Part of a small language model's weights.
Size: 12 layers, width 256, 4 heads of 64 (2 for keys and values), MLP 704 SwiGLU, vocabulary 32000, 25.2M parameters.
Each number is 500 + 40 x the weight over its row's rms, rounded and kept within 0 to 999. Layers, rows and columns count from 0. Numbers have three digits each. The size before them is the row's rms in percent of the matrix's.

# down: layer 3 MLP down (transposed), 704x256, rms 0.0707, rows 524-554, columns 64-127
# gate: layer 3 MLP gate, 704x256, rms 0.0795, rows 525-555, columns 64-127
# up: layer 3 MLP up, 704x256, rms 0.0745, rows 525-555, columns 64-127
down524 098:526471512523556496588523503508530477458586558451507495531533443517420409452423437539455559420521488546485517472483538476436518496521471498493540507483444526489459486472546460469478547465517516
gate525 110:460424519527537497457513509501524504511542432415514488503491518477449588476512572471536522509532464484434494476437512544504550477534549481526457435491524478541487385499470462538444537575529478
up525 107:493424562518558505482599518490583462513555521463492549509522475557466564505479567538482467522434531538432555387415557491506553494503441453494517481507569459529502444448486498470450513487445513
down525 110:471474453459507508494454472448486505526542491467481527475591492560520566497562500497505458472521515491454503436442480532541530507492465459481565469524541485490477503506534487544479472499538473
gate526 104:455495531520462538517543587510458537503528466486412479493537478508538541481475404485506576562519582522463487526529501518531492540496485480455465487449508502531496423489543496494470513499532553
up526 105:537493463517471534501522568529477478475469452484528542556449488563599473434533412466487450461378547506456551494519495543515415502500494511449490488481496483468531406522521541510539546546494489
down526 102:498461458446483496502511376541507516509489473481498532475495502511527429504508554511544503488497496533472512484487581472475522495434538480490461456540523523476509443571537539515543479560422493
gate527 088:502541532544476553452534475506548551504458454461534530443496492505480444533479549522483542490499434417540563507514537526526515514431482463479508583539482491453475467499445561540459541453499519
up527 095:543461488475480445515540488478469488500595561553539447489476471489436465414570514486501484528429594490503546510431504493507582510612466486509601518497510455447463476502514502501538441543502488
down527 093:518483483465491447469521461492527524492577562514529494542484510455468449471515507506513413533497542521532500471509546508451522549512462524413558439564472520538597560522504533529573510539570517
gate528 098:442453487484512473470541512532516485533524434540481515540527466478527510458509437460537566476473505478622489529521486513455487482503455492495551456486496455519516530471536476486495509404557497
up528 107:451488446496533550548496484574415524523513476489503424467559540479489432507556516498506519537490454510506552523478465523511510419495557443451527468541505494438551444385499480481484585465456540
down528 110:476519494475520466503497482469524452512484453523480474488486464470540483503475434448517485491467437572504472510525453533459492443518447505460530523504424474468454521502514483508447527440475523
gate529 093:498471486458522507454513460406471539508490454396487479497401560496538488556474552484580505499540519489507430543487516543424452449504522554520476491427534529443506569514482516493537566522537484
up529 097:522490452475545454558550526524482515464442514533483451466511501506471476497447535484531543486466428418500497525545465485497435434482512557498521421479513557507556467497447539480513455481450536
down529 095:448573439505542466537506549467559504546476497414440586488485512474507487530520526516537459571554554484464440569437534516439569506465507458519462537474512412555465471498481517546536496569453484
gate530 112:420469500457473468462506540456540515508481577560491520467526444559469477443438483570489540452455510396530428462459533501558484514476481446517503528510515543509493477516521484511534483502474537
up530 101:474514474506461455543475540499479518448442416464511523522521486493517533526485497495548469519527432487495534530500461455496539493442508484567482468500475458497561507518495509436523522446429461
down530 104:475483490534505522501409556483536511488458480547498434499471591510525548490436507483484420518498538482561538522501518502511440508432513449468444536502555488493522506499442509541548515502457442
gate531 105:536473549499515406444541522492541536519527518431483575415476487552510536497437561563426583458530518566545512490500515503589421490492600528528504520480502514462576474542522497458513497495516535
up531 100:490509528533492501533551429583475534519474461466456419493510491492553480438554439426496515551489533519478516468512512393371523554499565538405479487471442558512487511508421487529456468465510469
down531 100:449543484508541569452491508494483482470487553508547482522500487487559410471547540518497539516454477446426501467496467512545504495531486541511540460541589449456484508501513507455493498434527436
gate532 105:508489452518499473438440508512502472467510498547511572480470460465470460562490537576463482529508526536552494542499547558471482479496528488521581536520515446534528541524568516501468505545470447
up532 108:465508459495552502473527472492545444482450552499468547501449449458525513480497545463484427522519469576561409500596492511540480438528432458619546485539487481511537478517577504510526464515526430
down532 100:517520494523502472480478528449522489519477521562514577488492503455465520502525541495513475568492508531466525534530360515558477521510482565510497518513537493540512524534547436489562528415540482
gate533 101:445482423515517540478575529485526469467518483465479513555540543529551533530376525511568497472554533451463495465441493582519520567455486469591493499517460456518521508542456453526454525517482475
up533 110:521559550573486464395513440452437490474543517477514530492454489532421493547499481572530530445485497553510536513503505515480444480520523472459421532492496487576507525572441651518474490525483503
down533 104:576480559456453477490521549524482497441482533547434549487530443539501517520554507559503507424477490488544513494527540489463528440516475516520455531533535552478438508499554592442554434432559551
gate534 098:485480543492482486450498514524568560543524511468460554540524544421471501504496474559518444574489533466463500491486484489530490535537530472506500489484529526491515435534509472525509531541540525
up534 095:510524600522526456524519543529513449514508501501504549532506546515515456426503518541527490469539531493503493530469499424592531469468546471451455483437540541482523522518417472503454467530534532
down534 094:462520508482458477406434539488533566554556495503546419549514515482517549594484501517492457534468505474474539519508585542434593493497473483479459501512478554542494448455546477510485532495508481
gate535 108:469485487515504481524557520483547475560464477426504491563483505536471522514477495527503507486555530486539474614503532471592488524496524504469459488474590515580528524569490504455551467564497498
up535 104:516479509496582482526512451469505498539507519485476525514552496592524505434570478460482500516429564366522484459442558507463553436476461519523443569491455486515550500489497476536522485470455616
down535 103:503480475522448448527469471446474473562495501521468513423533494473498446508508470447500512506493559541448529516494458507418497510503491489462519458534483508478501548489486493521488497525516511
gate536 104:534545543449510488500486493451455528471524520465404517493467540480528555502447454466493493433524466466485525465540559517442534433386472417498482415503471493516535519493557435530508506462421525
up536 099:539502472509511515494463559602485518510535528518486563479517610473465470515509530528526473481496456536534573472489467513487413466419509440530511458484412486524490396525471507453575416434527525
down536 095:500469540482449506450522562486561457481526518567508471523483489466451477581508515481551493538463516458430505530493454526530495517517563543496475562456502460513483498527529500485502530536456489
gate537 094:456514543478474506514571522529505490522460524546527531508555523527520508546445545504525430564555457503533495568520523508528465496502443527520451478502496599520528543455531521466567542533462437
up537 104:533421454553568505466462470434487542493508479513498525507533522513519533507484522518508520441460516484466552537527514503467513468493506539461513542475464448467596547542523535501502477489550517
down537 104:561509407500543434514525479509565504474478481433508427519417442481474518503547542452519503555468526421495463529463470553418435495514464482460497490475595449457575478523520452593523459488537509
gate538 104:510519504484521481504491474441478479501453461540532524444485439543531436477493485441504504433547456510511490482441514498483458498496490470435503509531511517504535498534493414496510445438530494
up538 099:498457528519531617501497482470477493462448463581586499477483515470469469562527537480453492511518463543534489557470482540515539503513579454461489528505472508463521611427551434500465496447538557
down538 093:444495449519550420442446541473529518486540531462483562546504472516512520472495509460577463476462561496440499474544654538514508443499454492511510470474495537493503463582530499527507460556455461
gate539 111:460482518522544517452549513489516527512460494467447510449475501547540508529480505536528521435535524517453563480481454478489444469478516488482484439508513468509539458486536474563438503570477452
up539 097:511535479492498449450490535547486541614509478469555519459498482524491514536537515487469492469461490539550479526503458441536454439521498542471490431493588523563545503457468565454460525519570443
down539 100:535426529534462528568598503539537495477469479541486490499503449488489515517481460529445477469477492445535498570507555507481548487438455512522554554517499466493493542514488467452536425433482584
gate540 103:514427567484383486514548493510522509432447455462533453449514412517495520525501476546561532432556461543535485525537567540513517533522541484484480495512480485458558486490496545493486573488486458
up540 102:516519411498514541482565559537503562511490440462495463519543424539548439552533488515448464518379579471504519492492528501485565528554442444508499439516448523566559534449464512439546499550473525
down540 102:523517511492509513466566546439472497518494392552473483487513523516526441548473506552503456500428532464472532470596466553488538455485548367458517521541518484533586493516473549499498522538472428
gate541 104:493520584468505479467482561492530501491370514462470513508494585563583483466512505489500479457557379574472493492476533537462473460507562522477520530588486587557489523498520524527489502488545470
up541 100:496472563534511525469529503489464574489477482438526482531519507534567513443569503528545484433503519545506504534481463528519509549622557527527575522557484488503473513546544481548471484432480395
down541 100:478514436541530479461493510464472444558536507529518500502517437478437570459503478447469470513447555479468504563514429423559510547465463517550520436388537491532474479548452546529519496448480532
gate542 110:437560495443495433447522492503540517449547528430565534528467503513546471513447548528520564484483504561491417497540500588538429436511589494557522520495556456402512507490515490468443513461531418
up542 107:470547469515500474471460532580483469444547513465428558502483522539481445459553525523470470509556530532513491482443517541557545510520524487495549583540511553483513473506507529479477495511543461
down542 110:485545490489470501528476447536527560500544503478533436494509620510483499518467493502461494538505541536488480520454498450512454444483489525547571616487580483517501524467495508462529500509502517
gate543 092:414507482491487509575545495590505463482460585482505485511491401522535481487489494416506506505553504500574552551598508471503519438455467559463475453502523525510494463553507462489458460534462496
up543 093:521530477487553497620506483527501418468498508458515516498526548473531426544471510465514433522529551566444503519448524475444436494542476458434506450551548540495483505460522454458529485476497454
down543 095:520482501493393473498521473395518476459522423504454426485497576533497494486492522516497464576495502430470470506506479497528534513454543433578549502523503459500514525501518456534531489505569535
gate544 098:560555461549476450474424443458508496481467485536552480483535474476469610446470475560520446525528431466500553475502571462506539522458495438519496446491474589519476471507437505568489420498502522
up544 098:481443495527477469545512540552543515482430483501541408441500416477558494513565616460515458510455472492536525525503517490490532467499481529467563540491547532525560477455555514475407479520468453
down544 101:482530500461499584512597530438503527441534529461452471524480551476472471541524482477515567542550541449497508480494536502525489531514478470522498425540525488492518486480548573489548426508484466
gate545 101:474467486429377529508527460470489525454498519469549528469529482523481444583477457563494564520453510478502503540479549585494453512571517515494542463454499453498481525437495469506513563501518489
up545 097:459516480574516549535473590492489506506519485543581491490459478518469525446556501442609509500567492516513435461476520420507549502520531534494492465510533496472530535475536455550562528457432548
down545 101:552514429577470527505468507496517493505460401503497510536490504491440501404481535443515520523483531529498448532541597481504440547485445532477518508478543520477499505511567498528522504467480466
gate546 105:548436499552452424495539555484466534501511475508518508454512550429527499523486528529537532454485535516533542484502544496527397526471522554499501466513528502514521494488585438551560531512506535
up546 103:528559495471521466508495552517518500463516437500511545472539452512551541535568521515464542559571519520542458535504549562525566582442514507494559451525434501517485494489548517494527507510481539
down546 103:561469482504480531543503514479500550423521512477525507449466485448497462521437412592513511486498487504497500400523439602494478495426490515483533481488518440484511530470593520520474546517538516
gate547 111:449457570491436499508513562477488444516499465521446433490492542481521494468510497552492513498510478500536502503516512531486513549426520515472476493491519472512581416470497460480499459494445521
up547 108:509492419484585496427566459526482491466503448457626558498488481496546511499492517509498543504509428459551481434548490537526507465574461470521414524495470511473522494469493493506542476463460455
down547 109:528498441498548528424501472538508525462570498563529466495512515476511472486510528522516538478484503468556461493561475458507486472556490500545478524510505469490503501487476539540523443541417518
gate548 103:480500525478497438435543546562508492458464507465446483492459514545500498440478492435491536523472491578464464445551467463486526421467463452454504524474579526452532497530559482538475473498537533
up548 094:491461553538549517496496481442487525496585539517477511478544483487575466533466487532454517529389564407587492515459484484451489439486519559470477575470498524615465506488550503488495503443532519
down548 098:454505455520474522450470549497476513500450480528500496495485529553510502505462569485541534538476479591496488485463484506494498496549440515469526434477514498449530437524535476498489570575479492
gate549 086:508484526583487456500498431341454545517503457502432518567477509570518492522484446455543398490588460539511501517558550506508497477480561494506522515464483536467534512543506530470490539400549475
up549 091:538498498506490515454490511548469485478470443485520508489443529478533459457523548520470445574527512532499496502527492441490461489516503499407551510528484556518451459469460513479504452512587489
down549 097:490519433477498506485528531555546514515530479471449490500536572445488454530493515479515510494506466467443461505492417554486525471558442531543439504515493444489474460585546481468499499514427480
gate550 103:496508602506482557458576583530504430481508481422415516531513564479511522519466474532503474475532539509492488557474562455559481554555467469566483490514487466471529497466548506501560587551507507
up550 110:489525451501567455492465474481477461482433482525517546423496498443543446567448465472556533493548520547521508502495538533454505556478490567474567472515472507561487491505472506496571472509463490
down550 102:486433531519517437513479500494586536480488487545492515419529578457509437469464524461519562461493536474599509542485468574511508537506465478528527480534485604479543548499470509529489496484516503
gate551 108:494447435557601535442485416457568476564497432528511500481530493468501460538565505499529481571571526473493450466418486541493492504443438444506483433463525508489551473554516516503510523454478490
up551 103:499552474481480455452502451533480520510514501506444471482531558497539478532507517466518476602577529517442516460476519531504519530463496585531453485451539430520582596438569447515534511483462438
down551 103:506483528523492503499483499496554506532477523468539491562462459547483520587503500562538525494456597492582546514560540520494482480525502488565538471512486560486500545479383498500439487497514438
gate552 099:426525503466580472487472516535491601484562459485494512448477543501531479429466439515512455533534481491545500554519537457544517543499537518542470539470556514537526515494445432482546449395437505
up552 100:566528533509456486495580458478492553482465457491493527441526435482501522482476429427509541512538455534561497501449497552484491407481509456521496532530506449473446555501476510556491484552493478
down552 098:523492537475416515527543538522433477452458513481544429397481538553533527466487562521524490535410457511529534422444389451553464495511494498448493489506491473542501470528498568491503468435521521
gate553 106:464534556462531522514502502503504569464460473456449533517543567516458458468464504512526532561513448524516484473500497509472459480482444520482537469481559523417517515468563573595490494472540506
up553 097:469557507461473490509522487551512508535446442510484507509499491518483494429476487489491505438472536524509590481410488496487514475592530499443522514457576498511505481534492558435424499511501494
down553 092:466414478549452504507526498439512463502517536512501534495484504507496540468447492477523490460569562477481485545462501488416475464503499502530499461501501566561495459586499401441554478554456499
gate554 106:531501496512391458486596542522574562455496464481479516500459524537549474533470550534459520539479503509571443504549519530560461532491515488477515541470500493508513551484485503508488504527510490
up554 101:568491498509457511496536475474535410512486432511493398482464549504467393525556465449458537466480476409498535471448451429530523534481538442509534490497495538415431490503510485469517470454501478
down554 101:493468466447500482500410499407468496513486527492500499500488417476520479523539465503491470507528542579462596496466490469496527521562533490486521530488457450521479500499499505482596534530412458
gate555 109:490426474472555465457554521500615496490405456498507521559519550466446487504436532447523564522516463506501448439542457524518542521460473479473503465585492495491550472497519427503460483496462468
up555 095:501485450534491475449405547479497490513488470507539513524498530589545547497541515539477481466426500496510462448526460518496522597462470513447538504547497534470490480544507458490558428567544531